config.toml
n_kv_head = 1
activation = "swiglu"
norm_place = "pre"
norm_eps = 1e-05
init_std_o = 0.0
beta2 = 0.99
Each number is 128 + 32 x the weight over its row's rms, rounded and kept within 0 to 255. Layers, rows and columns count from 0. Numbers have three digits each. The size before them is the row's rms in percent of the matrix's.

# down: layer 3 MLP down (transposed), 768x192, rms 0.141, rows 205-271, columns 0-63
# gate: layer 3 MLP gate, 768x192, rms 0.166, rows 206-272, columns 0-63
# up: layer 3 MLP up, 768x192, rms 0.16, rows 206-271, columns 0-63
down205 106:194082123105054119222134194137117082116122077137147134140158074156150086174180154136097069136146112126182097158177078126159186131141149078085053086155131171178063132117087139148093193143118113
gate206 101:135155141060175101102128131154133074067093196135099157117184097104110126154143109136161133143121100142152148063169134122073191123071038190118086116070157142129120132140136150124148167136127129
up206 100:163145107162127108074154149113154159128102113147129138130095181094180066074133165077132145156119134186160128170107070138130150130090105113122142107102135225108154126068139159141130122122093130
down206 101:132157205105039131131123073154220146138132078097101132087056106163169158149174123148163104157131132131041129146083130124136150129159171114173130177124174112092108119116078087096122128074112113
gate207 105:175106160138095126143112112160149192136140146192113148126185155104107109137129204184134152064110155097112112139108087064094074115116117122154142142159150083134233072113125147129142189175163156
up207 103:086102136153103130097126124124153123193160146130141155091137184125064081155035104155187160105126174172103164072145106114136048095100187123149164144140168143109155067125124118132108151117118096
down207 097:117139096145101150129093139097146095161159101071175206103156167044128172119100084131158119108135139126072080112185064126128080117081071159123147113154152125160148116137115184174099161154163149
gate208 102:156138160127100139086114107169120143170145115154140101112101129124159060154109085106102114164172173122111084120140140168095128171137104122122092131167172090114082098093103152157158104184185160
up208 104:170114102130100103192162129143092087218083186139101130112097152100091165094150117159120142152110129135143068157090088138180117148117155126111149053125108112128173151110141206141135100166142158
down208 100:139124127079120115102145091170134144188131137125137118116113128116116192088160091108108120050095098100060115183116114126174110141180183130117171134090107142173114095140178098140117116129103093
gate209 102:144146114145149098181094103134145153133075102128056159058151146149115130131088092104142141154081164084188139116068129151123134162117147130095144117166126130170084117121145115166194141126127141
up209 109:153139114153050077146159147157151129104170134154140093152148154159095072146129100105108128099163114109127141097159117103123097098109121116194082194109145074126173165150138106165080105096155095
down209 108:137095161098070152140220197188098161099129162175068107101108144068162052146115137053124113135149140129147146132145105142119126166098127169141106135193083174157188117124122135141197135136132128
gate210 101:144149052086129173205187118097153072164182085100160169178064098194126113095143117106120105154159121196115156150135159158108120119117199116118124163145122116152109080191141180102127117138118085
up210 103:131063168108143089169124164107168200125117156154157197172065156097152171129077131101090069163113096161149113133084084114090118141169150072081126114121080068109139086089114117060218077133124141
down210 104:057116156110143038099140148113148168147135137144063101113151073128131141169156164125106089070117142107118143102120079127121153133148116177111168104197108171100162181092110103190191115086086141
gate211 102:116118109082166138115086158148077128113081145120121149120173120155146111082140138130117067140082122105114159073086096134131076109059131146173146094161115135097061096172172076120110144167149121
up211 099:135138137063150128129117109154094093086154129127154137117147148156083112164181074117194125182076130082140138073099098129136096169094038142174147086157162109051131122166199072108146183215118136
down211 086:159163140150135099133136204163106153114112121113137144192137146132117156136148102119116079154100160139164110085122132104154157168092123104146144168117099087156084166149098084145132119123108118
gate212 100:159134101145143115136068193118146084064163113155087163094173174134199156097115141134125066105112183085161114095114083169142109101109130124092114117106066099153122131106137168137121167133113133
up212 101:161129097146144189099110166129105069131168102119123124142109144077131171185105097123177176064140081144171137146124053157146136128125072162133104140130080105059118132154101090093139213130150170
down212 099:110086164112109032127137102110127179122077093132219109093124154161086166071127115136082105148113139117121149134163108105142100155196170140083142112151157112121153215105072124133156111141156149
gate213 102:104119065197151166142132138117135118136062117155079115149146080125062149149189133089135159145106085065166117107106135139114067134121139054143159155113123147137192107136118151127111169118169136
up213 099:136102143091120110042115057098134089162119141083131122152164162088121142123106156155112115089119107154172170170159117137113177171172103138186140129112116116113185124080089113192067134199118106
down213 098:118111153099097066091158113096091144168100087086098150133160127152131124144130154071098138117207089061157136130111086154174203129196149118110132113200154149142150110149157170149096164103148157
gate214 098:108167131207078097119113094164132112185128135142090106070153113125168146081139122142080094153146159120116137141169128140175072113134125158167114095120094135124139126153096187151125144134208119
up214 098:165137154146130153104109071136151128137159120124124050134128149102204118102152119118174088076167120112100122046119091168163127157201161116125158125156097165161110100144091172124086166144157081
down214 100:187122117165135100076076085084117149083096146101157080139061156080129095165103135139097095123090117137108115122099119134182155100144169149141116182155134154052133068095127140094135074101085172
gate215 100:145148104062086077158061137141102187159238134114120193146112144102145142125111106153133136082186119146156157131057106161163104175127071201128134135149173098183111143140113122163173096135111149
up215 102:116105097104125150085096165117126115142084119152148172081091042143099111175148136126146117121138072124120110144120192115139127106100098151148118128129157144127183139136152077127167121116136156
down215 105:100128177139101076101132132129066070129132185134106130075154092110095088131093138148171137115141161134139174103135116145092092106078133139094107100163116141116115099131119097143090117121155137
gate216 100:141130144108105135095138126112114144042108172122094146149134135112045134114134141147143170169130079166141134157132095058075109133118159092103153132098121114148088085093095160149073150152119086
up216 102:107085137068122125188148100146090183149047116113156145164158088129102080184110117143173098090107122169150071127145160086181132169184089170132128139109134131147086122076091150108120116099126164
down216 103:126144144099167124121111171134113117136080111167139159100159087109141156130135174070101140109135116169078073159122103086168135151164134098078160127079094123143159144140131087120121143140126139
gate217 094:122175126106161155125085130166181127126121190051157157069111129076119145178149099182095065084165072130073128128119108124123161067119147123100129148126114083102162142105125138133159125098135111
up217 089:131173167151106142114123141125176128115158142052130108183113090106082125140118131060131116146078153078122112108170132086061146111089169162118120115114167152131182122122124101185093161144074113
down217 091:130087109112104190069094099138115134112146146155105151084175189094077159081132139204149130151086147080118093163142122119123132124132146156055079137139146150174142131142076150091173162125152152
gate218 106:138088172206192150131186155080149159128157074131116156111081142120170118122154136086191135139128127132135155120154104120114123169151101176107140147125125110131139106141123099142124135154088154
up218 106:113132186150117107149155106092130117176193117119147115184172149161136146106147126142186137122135151139095131138095141077123099152167126166131140097114081071175132078167131141180092157150103114
down218 106:123150152127073124186077102120108060093116102105124049130163099139114147129119177095164133192114091146177094165122149101116145076155108152068100078150083136135124123106144128147154102146123109
gate219 098:144133172116112118165131127073085072182159102156126172107100103146172175143111082131217109142117096122096080083135073167146162107106122123108103157107140127169183129114163113086176084136114077
up219 100:101082127129098146115095093146111155135139095138181098114115178144156094192178109157134165136139174118168149115135146094102197121145133130101180160164134120205124159128129118140092089147141104
down219 103:126119117133136092152105100117135174159114172113152145162077151147101158093124102059151149146159114183030142083078157101114144152099170155088093165095160112140111172146150116106111148094176122
gate220 099:100208160155157118129138143178113092194109065076120115179100131128179140141132057164132147149081117154099107104123145144127160116131065181177152147163121102130116151115122140141140212114114108
up220 094:151089120164137116142122105180125181182179104160163089137120097162126145136099093114097138101062106227046086119098141130098117112141139153131107127113087158135136070166102126142188147122122119
down220 091:115152149072142119118170102069146084082137125148137087104103088170125142183176107110136182179150068055197103115160099100188087193093153154141109130100076098132148123124169135128098150137193108
gate221 101:127131142064117071174155171085126171127072120130120143173066069152184149139080141148108104079128109166114113148105134169085172121138148165158093069125167126151123122117119119133218082142144180
up221 098:145073097090162131168168133188137120079151141087150138103154118128107106179146116101162107139142151109136066114152124087155106159082139146064084085130113144120103136167099101150107046110090182
down221 101:122152182151140118117081105108105120168107128124115108141120139137159113107132124162173186108118124180162142134100088120121133142154131150170128167209128209095150176047077125134112154183104108
gate222 097:117169085111103081130147055178142103117154117166167145112116148115118160177145165147148078102134123123134110101099135102118190147151134131178134156135112140137074089078154140175136113184139115
up222 097:191133121121079138172107160128089133121106093141152109150113117185133126157132155138140175110113190131075100100065169107190125144106146129180175123122126100139159108084128156130123129123163181
down222 098:167187173150129131126107092050162123098146119142059099156156130101133124117110151095138153084141100112149107089124123150113106135115121139130050074167121156114150061115145069175186111110130165
gate223 093:151111139154137109177158095117141106143130166095165176116142140145133068086103123112096103159110145063175139136155085103087151120149181084147196203120200139073136139108188151138096091133130130
up223 091:156111166155117156208105115139180163097131125137097138141198118133126149165044084152134124121126118140098121107120114117160118073159198120161143134137178137049170140121147161065105110071114144
down223 093:115097152146070148148055112147158135068136110114143121100121105083182162188113073140136132118098079134137125125128158152158171143135158168142216079123172144135105148140162156091074094070130091
gate224 099:170196072160137180162135172123086082123092199175169070124158128145124150116176068137132162077159165122196126148080156139126089141121132134158125144130113054098142087098104115100146079168121091
up224 096:149097072135178149160132173088118110171121153150123173138055151159120193143162162120166127084147157122145167088122099126130124078151178133085177165181139120109081096091114104104157138123091140
down224 093:102134121140126139163085196084093158106146107085105177144090095109092134180116123141177124155170162169169126186110136107164130092117113101143123137151102117167150139092153128073106149151079112
gate225 110:177157106128125150172124112099110162167158062132112165093062163077143136105145194153093104111170118097095122079084094135104101210147179111153176114130108114100210120081156155153160120125150130
up225 108:096098120124119143081115085160155138119188152105099093168198149125108129116112185150144138136171106147145129131106128109123162161139141068113151114149101146152107144190165179164066119124122056
down225 105:151080117124173103122143113171133194093145157131140158145214128138097073154145176092159113111106144131185099110148147123109172166095105093080129152052151088113081129122122103101187143112131155
gate226 094:179154141108107160165075145085169157107107136167042047122078111133101131107159124106188177116101144113157109128138183097126111175043063136064121126145142165068131160071121098098132071068128138
up226 099:156112139155133144146081172068161140132140148144096011165074094167057209105124151143140134132108150138142125138159210108153144168068081140058150152149129068088126158060140136095139105079154140
down226 096:047097144167019139092118165115082136129135156132131144117067120131107144069098139110126135141054129132106126128135128155140026126078138115118100093145135123163138131131153123119129111090093134
gate227 103:183173136153170140128115186137120135103112108161164133088185075140116088123125074153126183138131100145130045117130088090139169108182138168160100106155189077151066116144130135113164081097091121
up227 101:127088095132169147091154101129095087139150108136114174115144150125068132080146165100117104152119115097125205194107123162165100154136105150129098131174121093115115172100078097129093111105113167
down227 102:124127121063191200106084110162148091121164138161164157041093176108071136070103113152147036159129176135163164149150132114141143129148148101154157199128091129139141065131071092148162088106123089
gate228 087:107131123161121134149141149160126146084089102159095132092176161057119150132106090194121145173065140055199101100121094132086173126162074142134097074162123178154159152072130178137123154139154098
up228 092:121149091131157092110140111084125154134074130082098163128144162047135081113095105118102068088106128112171169151167106154130206146132099111143076102168122132144093072076140121125135113084205102
down228 096:097162153132181108126057119083132115149091097154158146147109092118182105156090086098151085147089075222150163131157103133164145125123038119158122153120141139129172129105130135045070139128134090
gate229 093:102164119104122152104138199121134099085136160137027135109193105118080183135138156102043128097137119125140116137106111072120145121197123125071189091185146135147134108137155064167154063137148096
up229 090:119135152116109088074163149074106137144159090088158159115173169125167084119122113154120168149133187119182118163157137172130170157126131150099133103138158205107101105156147164191145242147088148
down229 098:146181123134166115134093131091144108181138137120067136143137117079150085112175114114163161133158100091143096137182154143145120128103094131130100159116183129086146152143206171127134108101130137
gate230 105:119145185162096096170124122071080115112147137200121076115118116146102168176139129099143080125158110115133139188143091099122127138168210091101141140217128122160216113124096103162104095123140124
up230 108:124135180162141126101048079107154168117151204159135104143164133160045153148131142131134085091093119203126082130144119170129180103109122148077189118100097135136115138114136203108122112163085135
down230 109:103148165163103116125082152101179155181141109168142127177161130201089143124083114182096037098101098118116095148123116184161119149161128186121128140068175140094107136118122132141123201163080118
gate231 098:083127107172093119119156119100102100144123157129140100110155107154111132117168141144112134131160087133108145109115067162130126103098144112130112146129125060128086153125118178184121123158148120
up231 098:066148104131114107162162156121127161110073169107125167164157165141189137056142174078117051114121195155145150154120138184096094133159114075115061161148197088174129100153154118146157096142139107
down231 093:056136204056120078166117088111104099086125156145138131169100166111147136158137118132171074147107128128255166110108187156099113095086116153151140125193152170122099118099074139134160118118092148
gate232 096:111101047094169086122148163169120124120057151132111157111113150083133125129093107188159128099102124161109147157147094193141069097139162139196078145093158162155160109132146109120208113135146129
up232 095:089082074098142139085095203174149079138094168121131150153090147122122118088147185101168075120129127103141111063106104159154093131127171101137110139122119116131091119116118088121123122074120096
down232 094:141066093149132106139126105185134037121105169100126141111155193073110128131127098151149112141113162154109102204204113124101088094154122141140100146122110088124077165084058139074206100139140127
gate233 103:135141122067156146116157108097087158162154117092069119125090131089169186142093129125179189152093029128143080091126079127133113152125100099101115131167097145088163072174097168157199099170124100
up233 105:134124136222091104135087174110175186068168121159128095101115137144179178130163154097161138105135137125137162126144132138115129147187077125183092123132138159110116111127139135096138143115117144
down233 104:151104132093131165144140075132129165108113146084141062150140134160144106164143146129120136194135088111185133121121155116122110118155117176158067170200129102111181121138149127076119175172094126
gate234 097:131173222099151108107177162137159135168115156140136105167092125090158130178133096141126123106104102133081133131189188079153145102138068191123150125154133123174111114068120190092143123155190130
up234 098:107123136105103128122082176138144104115103179111156089114183148135155119106173160120119121141146089168103164106106103075156173124115163106105137118047125125148149113117075127113120106155079169
down234 095:125096091067120149106133125142070162077137142119054143110139129099163155136127152109135109127167075149138114170135213120122177163179153132165159144116144177133086135118130148164128125166114108
gate235 110:158111145173163091077099128103110147104097124160119156133113138143133128136140143165112158193119164083151176185100092126051184086140123127189142160181165177073081196119153128140084126047132114
up235 111:140109077136159173124157061102119115112176129158147157179126096139165111099069108123113066169107085137108153218109118170103092108171158082099154129089198110086115125069110129121163130124088119
down235 102:166071097139098103147139153136175123105108120153135128187117154131127143149142076129198158118100090102124081196179116146181143076121156109131084147064153158151106085112109128125109099072152167
gate236 094:179196148160121161118178178146169173100099117191049145148089154084081075137153103092150117110128106124191148082144050097094167142123139101083152132138151124124089109190116083155122093130116164
up236 099:170071155087116111124110113090109170115134104073072145155160094113104139142148120166113106155132096165191085136080142073116106115126153101164147137141126126178123150155129053132141154142111057
down236 101:120090106129118105128118124110082118123096142088083110184157204083132106117126142087144090194128134117177120080105130153066114102136102112122137121128108039106122168071153131096107154106113106
gate237 109:144157171086102090123068087106157078078136137091166090141137089086113080156119118138169181122155087142072140099161149108130088179135122155166115153170098078128127116105118115134118142152150104
up237 109:106165156142183138085132141086108107154149085178078180110131183165120188095154141162092107091122134131198079194127103189080183114151105106140112083093121136078117223128131124169177091098141132
down237 106:111118131190132112152160054129126108134136127162148140171149121132183131118091129180079112116158129111096047154107097138098134132075129149126130097124100121163081128135188107170147087137118192
gate238 099:097128089089110138137143074067110093098115119095110104129172100110077111081127147084132127150181164125096137151126110111124151141144157024131131090151107137135161127105091092148150139112164112
up238 100:126141115135092180109110183120109153097097137149119092134097086079128113174051155178103155121193138127113144151170180111122114163111110126119087157182130128099107145115075137070097136138143125
down238 102:139135159178150109084117192130163077146129118161148165155121124147139113167139086151090175106153162131144148161136140115205162135162142117165166154134103136133118073111097119130124064110140128
gate239 097:117102152141095183104082147141130148146146092139117074125119193161098172107157126125130197098134162151202125139073071142108144128110141144132164154164124104098091123122148176127179153149171072
up239 100:141097126151088123127120168138136145061107136072172169135184155133109076171084173097146106106186142119160172124195193119063116107111097167126114129129102118120150124101112081159126114153151073
down239 098:170103130099129067097099157146154097097161098120142144151086248152120154150141130111116188126120094076115137103083112163101187135116130111161161085153142069097105107117109120163073119143139088
gate240 101:155093154119088099159120122121125116177121127149132133131099130162068123103104135183131124141072146115087146103133060125172079132111204089080139108122178116127143063125108103156175168117152166
up240 099:132161100125107128163151111119085078144151133107074134078073106074091077115110075103086131114124104088133147131094149148132162168156071139161110183108136121106106175057134143111136115147110087
down240 104:111124132094165167123097124104182113175121117105075084166159137127166087141161146130114151117099099110177160138087103166139102163117093138173136180105142122156140194129103116186091165162112081
gate241 094:100133211078167131113132128114101171122185128212021133116163144130129080137140096090139132122149173136126123089147135116126159147065117122122151143209113124122121133112058132097166125201110099
up241 103:136111078093135131118161111137133138153136140136200081114110170201105197150126133160092113087060148117093109177081196167134103099081068114157101107124109087159139193160163085101136129156189183
down241 098:129118155147103150099173155111085159190070153122162153121139090125131149103125157116124196146123161162130116136145110143138192095128130149134149117096148141114138174143179124088047143075164106
gate242 096:145098142106152137111137142140101146138157110125136118114079093104110145094127084142095140111111131067144139087112160091102171139144140136088119182130070140104154133096084163107171080115074119
up242 102:130130143103117143131174144164113147177155077133129125117070158138107093141161113095170099106139142125105121121103203125121202100130146149094176178114093136119169149112156124161116149137067139
down242 096:127166100154109161169147142181101130175203113133156156176137155149118148098127174106144114118116102176113127086106120105155125117111099154111177141117154124170226108131140154165070118177159166
gate243 100:114177198122172159110110176124173064121151112176149146171093154121126097111116184137192141054146111083159177116122159151085133153094158090066075163111099065132058141096087146107118092102181118
up243 096:130124142139151132164159119091103125098106157090111128149141149154150126145142112146166152107165137107183122169117112057125126099151111153118155125106100145112171158121150088061196124158151196
down243 099:149166136074236066168105133101114135182099107105113112131153167179129183163112152089122132141151150091117099101183093146109173135100149137124090137141130146169134186100170117097115142128183141
gate244 101:121183144128166196132127098136124094155101140060127144241122172107132114116163112159118114133123096209151132092104123116126094144161174127134172163172120179136110143126156114129121121156128120
up244 095:144150122055076089100148064125156146092124041177097120130131154123113173118109123139127114158159121176124109139096124102102114043149114082128089118113134155135169133149104122167101123136108112
down244 099:118169152147099080122119173111127111105154159090120148143094157137142101141126148090186167124163136103078106129174096170151149146098146203193166104158133084072140122135092156127071133065152086
gate245 103:075101159095151184147157075139103087174156149083168112107075144161103129151070121121118109133152121133157120113170084152105158125139114074145080105098124105090151075077085145146159116144165194
up245 102:083152097132085166103107105086115123153095135177177129169183134126111176091131104095092084031140118167128132082125147148095112122107144112132136083101141140109179094096090123081092119172185113
down245 105:107118120145162095137109135116079190127169122119114186169093154113147130070161158083148119186127129151095161091098114145145182137078139124100150104169170182143120142119242140125120165124146089
gate246 101:138112147141110148118112096112166128168063133141106085157134146128146106140096152149115153097068105203163135129131086095089188099104124093118154200129108113161118125109151073102158098172115140
up246 097:149066146111138165111124106056113169139140146089122196075126152156122126131141061070053167118179188115107089163109120145100153134175138153148145074149127106166150149119114063133045177173140114
down246 102:137112093136154110119108051092120100082156115123083105200124152091090076097086130204132099179113144129170087140100099114095173096174197124133112127121105111107108101124121121185143109139119105
gate247 105:101163145187129091117130128135114126075103114202124141154167172181064084121142123096177127121076127111133163138135194119091186145131116099172106121119131078098170171114128118094071108150065111
up247 104:139153166097156140132164101116098179139095113132118058092095203119093139135151156149146129117083142113096206144137183067076087136116143114096131083120136096125119122073146128127153096132084166
down247 105:137127155121155134097072124061102140084169155076156138098156147082108168072154117106129170110186071138169172138127109090122129097101171161137144100073103156146115122106132124108184137138197147
gate248 103:158133132139139123173148132157108137184096156151089132109086091127099163087179139116078045165111084122103121134141124178156109136130114106179102112105110184072152099067088158134151162153162130
up248 097:116168142107141118172172207145171200123168104113105145157120145162154106150094031117118083080160095137115146114123152154129107141158153162120128097152134140116164149185134097101139118164108110
down248 100:095153105164162057127068116128131117140113107040119122183124137109109132119126162138142120112131179202080133098152064130143116155145126155122126097160086124150038128128111043105128120072114109
gate249 107:169051199118136130133145186130152131108172171150104080144083115161156174101091106135134118163132022135117131123141125153112079153117120087184112208180087086144112178120149110129113138057134155
up249 103:093182130178147144145116055142109138083136074142158163153177118096140101089106179138148161142147144160104164127121119102181130154110080175136161199151146191096057148140097083136105158108095119
down249 105:117088162122108219123125107157130145137080093124140067147139098139197182069141137149095136146137143145121090128141153071048109136136080154116106108202137153158158110117099113119079074159126129
gate250 102:180126082132112146080151059109138135162097159148081094114099128084139149145125074096100148097147149112118093156141100167099172133071140142148078151097179136126120133138136150151110154195153100
up250 103:130143132116130139146147105074123120123151159096119143097120136121109153139128107138155144103128122189113139075199124216130080158131129067087181132139139110126080118163152019165077125138143120
down250 106:082153152113112096128073137090110138097177158148193115175130107171146102125120149115134078180073116093111146097154168112171110097119083106140116123224082129106121089098103121151136135121137079
gate251 097:144124163159090184100168161111134092158094119125133153118095107138113162137112056174198114099151087111095161133150136135121103086136117129128143085170101094136151106027160103161145155170129196
up251 102:098045204073127136155178126154122163150107173143072147101196150085137142165113176180161124115107091179146149166123147112119115154109141133131156132181137112154156108204137119147138130033151085
down251 102:104068105061106208129126113154119115149104110117123119114156148092156109182155119176173136108166091150195139156142107147192146140088158192088122096164161090168171081164083149106134113095085128
gate252 105:119092102084122093136130105139161109139111078129153126096136163152087109025105108072126115107167051164054080086088133142134109104172165152061108152143117229205162070130078088120091150140176110
up252 103:121143160121139116170153128111125111191134120151141101157165078090059093129203131086208184113152069126094057118091081168152143167133159114117136122147107200122166093097123105085164080129138077
down252 104:092090154146101143159132136120146131111094107173140173161095136131088134158118141130098124185149160076160128120131156103057135115117093132112132155085100106147100139117108084166081149171193161
gate253 103:117101144082162108111145184153126162144092143095092211173124121098109167148132142136160167175109072122161200159100109093132121163192153139130150089173118152092135169106106088108091066119116135
up253 101:157131135134128120149143095059128115141159147078138124116189089111166159123209146148150143053098117155098079129101170161161105149118122104152133123147104117149142094106115083130126084188122093
down253 104:166064142117135121081155113160107163145056198123107110112106120145096074190061068076142169152080133144165128078148147141142101115185107110101118127172134124092114131060107174145130101079123139
gate254 102:095102103159104169114118137159128108067113104125066095118173142109093176142155062116163110085089129096180138090179155096125112155147125162126123076106134141140156108122112113132158140210100088
up254 099:095157144101098064099107168112095162075118084126147065183147105113179137090148110076021162135125110121093175131127133214094115112152116149067143154108166123125124201155126114166142109133129128
down254 097:112146141126117095152113138172096140162114154174111091093144151193174098105077095120069183086074100111130117109091102164135109094182079136098157136096131132086141139135109107143101122118140081
gate255 099:138101132139082147140148175173165106101171089080114152186135160152118177079144161137176108119121133140159158101146182160128125201139118067176161136081134127108146133084165147183166121099135091
up255 103:111114118091076108108083139172153175108118136152090177180138067129126149177162117124151167067133153150093091058139097147166105079130124109115157205178151101083065180106088091129129166129116129
down255 098:130089125159121109148152091135137160101185142157092122112097101134152084113138113103135125153093159116124115133154110134190097112147057115098107137123107094152139102111176138101071164117153151
gate256 098:150180163106104135139113139138180113145100124152133119165089141140192101096173157137107163096108115111144129157115132117118137148177155117192127119152127149112206119125086111151130170151138118
up256 092:112143084148121133094109093101137160156134127142125198105168123156072128122106108140156105106119191192127086101121108172139113063088132094101172110155141100193154113156061097124145137085097147
down256 091:149154167144135115148143120153172140075141115169184167147136164149136068105127165125096112067100106168127163170124130080070104096142183130113110129179130182170159113108131111177122210105130151
gate257 103:142126090148154082140113132123143160192138108128176083169182116156084164140135111166111127097107135132188129096163155073085159156187162140161165137143195114135104083104154139141091074113095105
up257 101:111156054179172136196103184143115143155158104109106109111155167114121130124048130132098180167120158122129077141152117129083210158135134144087150121114129166124173110066109117105108104142061130
down257 102:102138094128142160128058081130156138120178143104110143161098080093107132130118098114143138195135143151164151139120107132047168101137168127091145182129087126060224096104121158108107146168134164
gate258 101:152094100108148169129074122184134106112168114129153175158125143156140097145127093152115141134129145129130094158075101116142104177130120101071116093107181180136189088177130119046115156079133117
up258 104:165119085106141129205104181126120125145178042081117120170217127121146152120090131133107138169101148074117134112082156150094115148063085131098176176121134149142133116097121114086145237127122103
down258 101:176103114126090108054143097134150106089088073142128066080154112133192115116161168177075142162119171141097108184141141146092153099100147096171105109127132161126107108138100156109151084123090121
gate259 101:092171145152106101153089177173117066150092171118146161098130117157082116140109106143106026152048111145095146128113154140114152140185130147153136124197154129146122104023148110138149091130113143
up259 107:168120168103116162130063111132125097091143123108132131102085124148106124131075111106158121149154123116148177132143146060157136141131103124119127111138110126128150080094144112118154131067093130
down259 108:154117125158077109159133105113113164149084118083126144140038173084149094103144107094157128168124138166146139114137124109155093144111180073157118168141146120167140134163133143122115162145170186
gate260 104:168126106098158113136166171074109164071112078188114147167108190123177166114159154137100165088117116096148125100089112174072159097103150193105140185150070130089132161144115107145117168141183115
up260 107:085186126127162150145095086112120147080106163125160113099119051167079191131196130109071098157164157068099159129103118167120144131139137153123123096093091122109116144143082112100122084119104106
down260 106:125128146124174152111133135099134106125080147149134146084109095149064160093187075152096118096138101119153095147167050188112074102133105106111168146093181117177123136091129165124116038108132065
gate261 091:184122193068166117089156091118134118067153090114155078114135094126166165110140159153152086086110125135130082098144139125097080209165116113194112091149126082157130128111124159126153105166144155
up261 100:098088094157194113105094107068128155076157143136144130151108171164151203071078135166127149115106158101138112094139056144031115177128111150078176093069087207105140121149171110085172137102075147
down261 100:118133175140121147137093149123098133081133151058159117119102142165168164127084126182174183056080043162025121122151098144119160152110100184088133058140058129140195142193131155130124090125147175
gate262 102:099128176119139116150160142170137095123108159103162180160159168132098063147189128097111131136118138101197159115146144071130121165098159118088081139106075186074128090126116102153133102160101149
up262 105:097117117138197173105196141086160119156109162114136145128104069162147116149136103158142116166109098202166138159104098161148137106122133118086132115112164109142109160108152174077100093101093122
down262 101:065096077116107136175138102079073126142112122100103192158115180112133094131212078161192128132104133171116128122082122190123130127133130165134123124107156129179128093129089148123123123195173127
gate263 093:073106096137125139139117123163156156103110121173081162119112158153115214102146114116114106092070147081160120090142118088106090123183135097175105162081123083145096132150077050158113123130074188
up263 092:100118111087145159129149137070150135103104169099115103119042095097097118085194148072093074131082100099148164143130090095137173133062145059139111115151066154164142159117122104131127157109130176
down263 096:120153168154152197175153107122139158146132135177110082121099087072144102156177102093114086148096103134232168156137145039183125173096161192099082145074119147119107102128178119087110104153113164
gate264 106:132095153153086183167130104116129086166081126100106133141140144120078131102164116142184192110170176129138159096189088098107133073149170134145122136186157113135147132111134132136114036116150114
up264 105:113096091148107137152086138137166158148151136184195105194053143121104143155106123115167058129113141165104120147180127160179123171122120085089139166155132121177117148105160174125143141114144158
down264 100:173126149145165130102123145139091158094096158187167124104121120130114096125215109189096123128151124071148128142111147138098086162148111152109129104129104112117123105111148105148084076111060091
gate265 100:104137198090182126113172084119070109075111061124117083096130123107109161113138109120131147107101071100147107127139072118182112103146135139146096110136162097137087071083110087136202118127177114
up265 102:146107159106136129081140075132093077107114107127108110101158130146115141108102094142076093135084080137118092089177100075192088087145129150163074043089151150122106128152101084128188143131126119
down265 096:140136143112190085103096126158142111171081137111163140137109094080144105190105130144107096136106138138075122108182151128190136114115085155197100101135126141062120162129118095131117126092103157
gate266 101:115094131097130141168081104122156126073102171115140174093108104143178157192139151077139118125164178192101124143116070113115128225095163148119097149156170147071161122097136114154142092149131089
up266 100:116115099146109136088107137164095089134098139120107128096163147142067092177131107104155132066087135101098144109162140097108049075132085141098180123139104154179075117121106092170119136089146102
down266 101:103125109133124177081115152163134100111162099146113162082113098150126150125163137108114118060097084133037183108129060073166151110112127126160119142095152162104115127153165092161158098059160108
gate267 103:162099086188148074158184164139100151132135151105134088158096133142134169162057168168107142117121159068200150091140126150098162150163121093156154145134130139140217145110144153221138123080141103
up267 107:101114099140131133109157145130125154105175105129029149143118145125133158210118153091118130107158137113105126176173174079081145173175115135138110095148084184145133119169201154135150128062077138
down267 104:157071095080162122101158099164128134104125145187147140116112125132122084162105165096145132124063144140116096141136160117147149107194125163124085134077145171116139145053124129129161082121138163
gate268 093:197103122130090115114189160111129136176135143116115109103090150191193108090134109141089137164124104064161189060162119179103119162172143144140165130134076113177156133166109156122130170096115125
up268 097:092106168137169131124111097158139116121134181157173177150083142118187173128095128141173127188112116202130149179164077057106098126083074156108125084132143111118181085126118112117125050128108100
down268 094:134144129124189100165148071104125107140117136097174144110153090123088197106145081125107114096145109115107127137142180105165149054101158116095182065114107166169125143152120144124159089147215101
gate269 104:135134115116131112130102124125120162123097078157070115114071127108139074161165170069134105115112140161083175109132161112071101115134184142164101084162122135162073108160111144144102099149134117
up269 101:103093136168086134125140168129079128070110154135134093157094109147160109122092165136077138113118185136157185192091109090125191137165174144133149140120128100128166115165134092123159095083103112
down269 104:172074174161160166143055119148120137098129116110158154152151176159106139124147199133144102134093156176175130164144080138109120135109139104095141082103111157146098175173135099104073155085135183
gate270 103:172193165129096126134175151090101162098182153153166140176101124101104081113083097123125090142125128127084094148119145134091128189116100120161150106138106145151134149115131091167095105134191109
up270 097:119141149137165161142135127110117119106137189178119145098159097128126111077089064171124122138139179137128091110071149093157135182102125160115125109143149131104103083088110200111116163180138083
down270 096:091109110110123140115176080146203125128074112151077151154168122132122181184076160157080105084171093136118129142100077103115140079125109177139142073170112096117111108111087154120158105073090078
gate271 105:105129120147109131135061086093059170203117085130091179097124137136126066136225114109179136095100142161100151191113137110126117096130145165146177105147178098185096154140146140101152138136203104
up271 100:155157114114115070145147113114192119105093141156146139131100175132155158118125171110098154110129140089118125144145104123150125151118113088137125125146123171062107120135157133126107128130066175
down271 101:158167090135121142053139115131159131140179184082124169109123128224104089104122139114096089123193121101192088115085181129106192124169119147147111086143110067093116113144113097161095157176118093
gate272 096:162135102087105170174104113168128107094174120138092160109130165120151133151101172124155126105082125133133123220081093103113146140198123098163097108198099129190185093059146101117132160153125049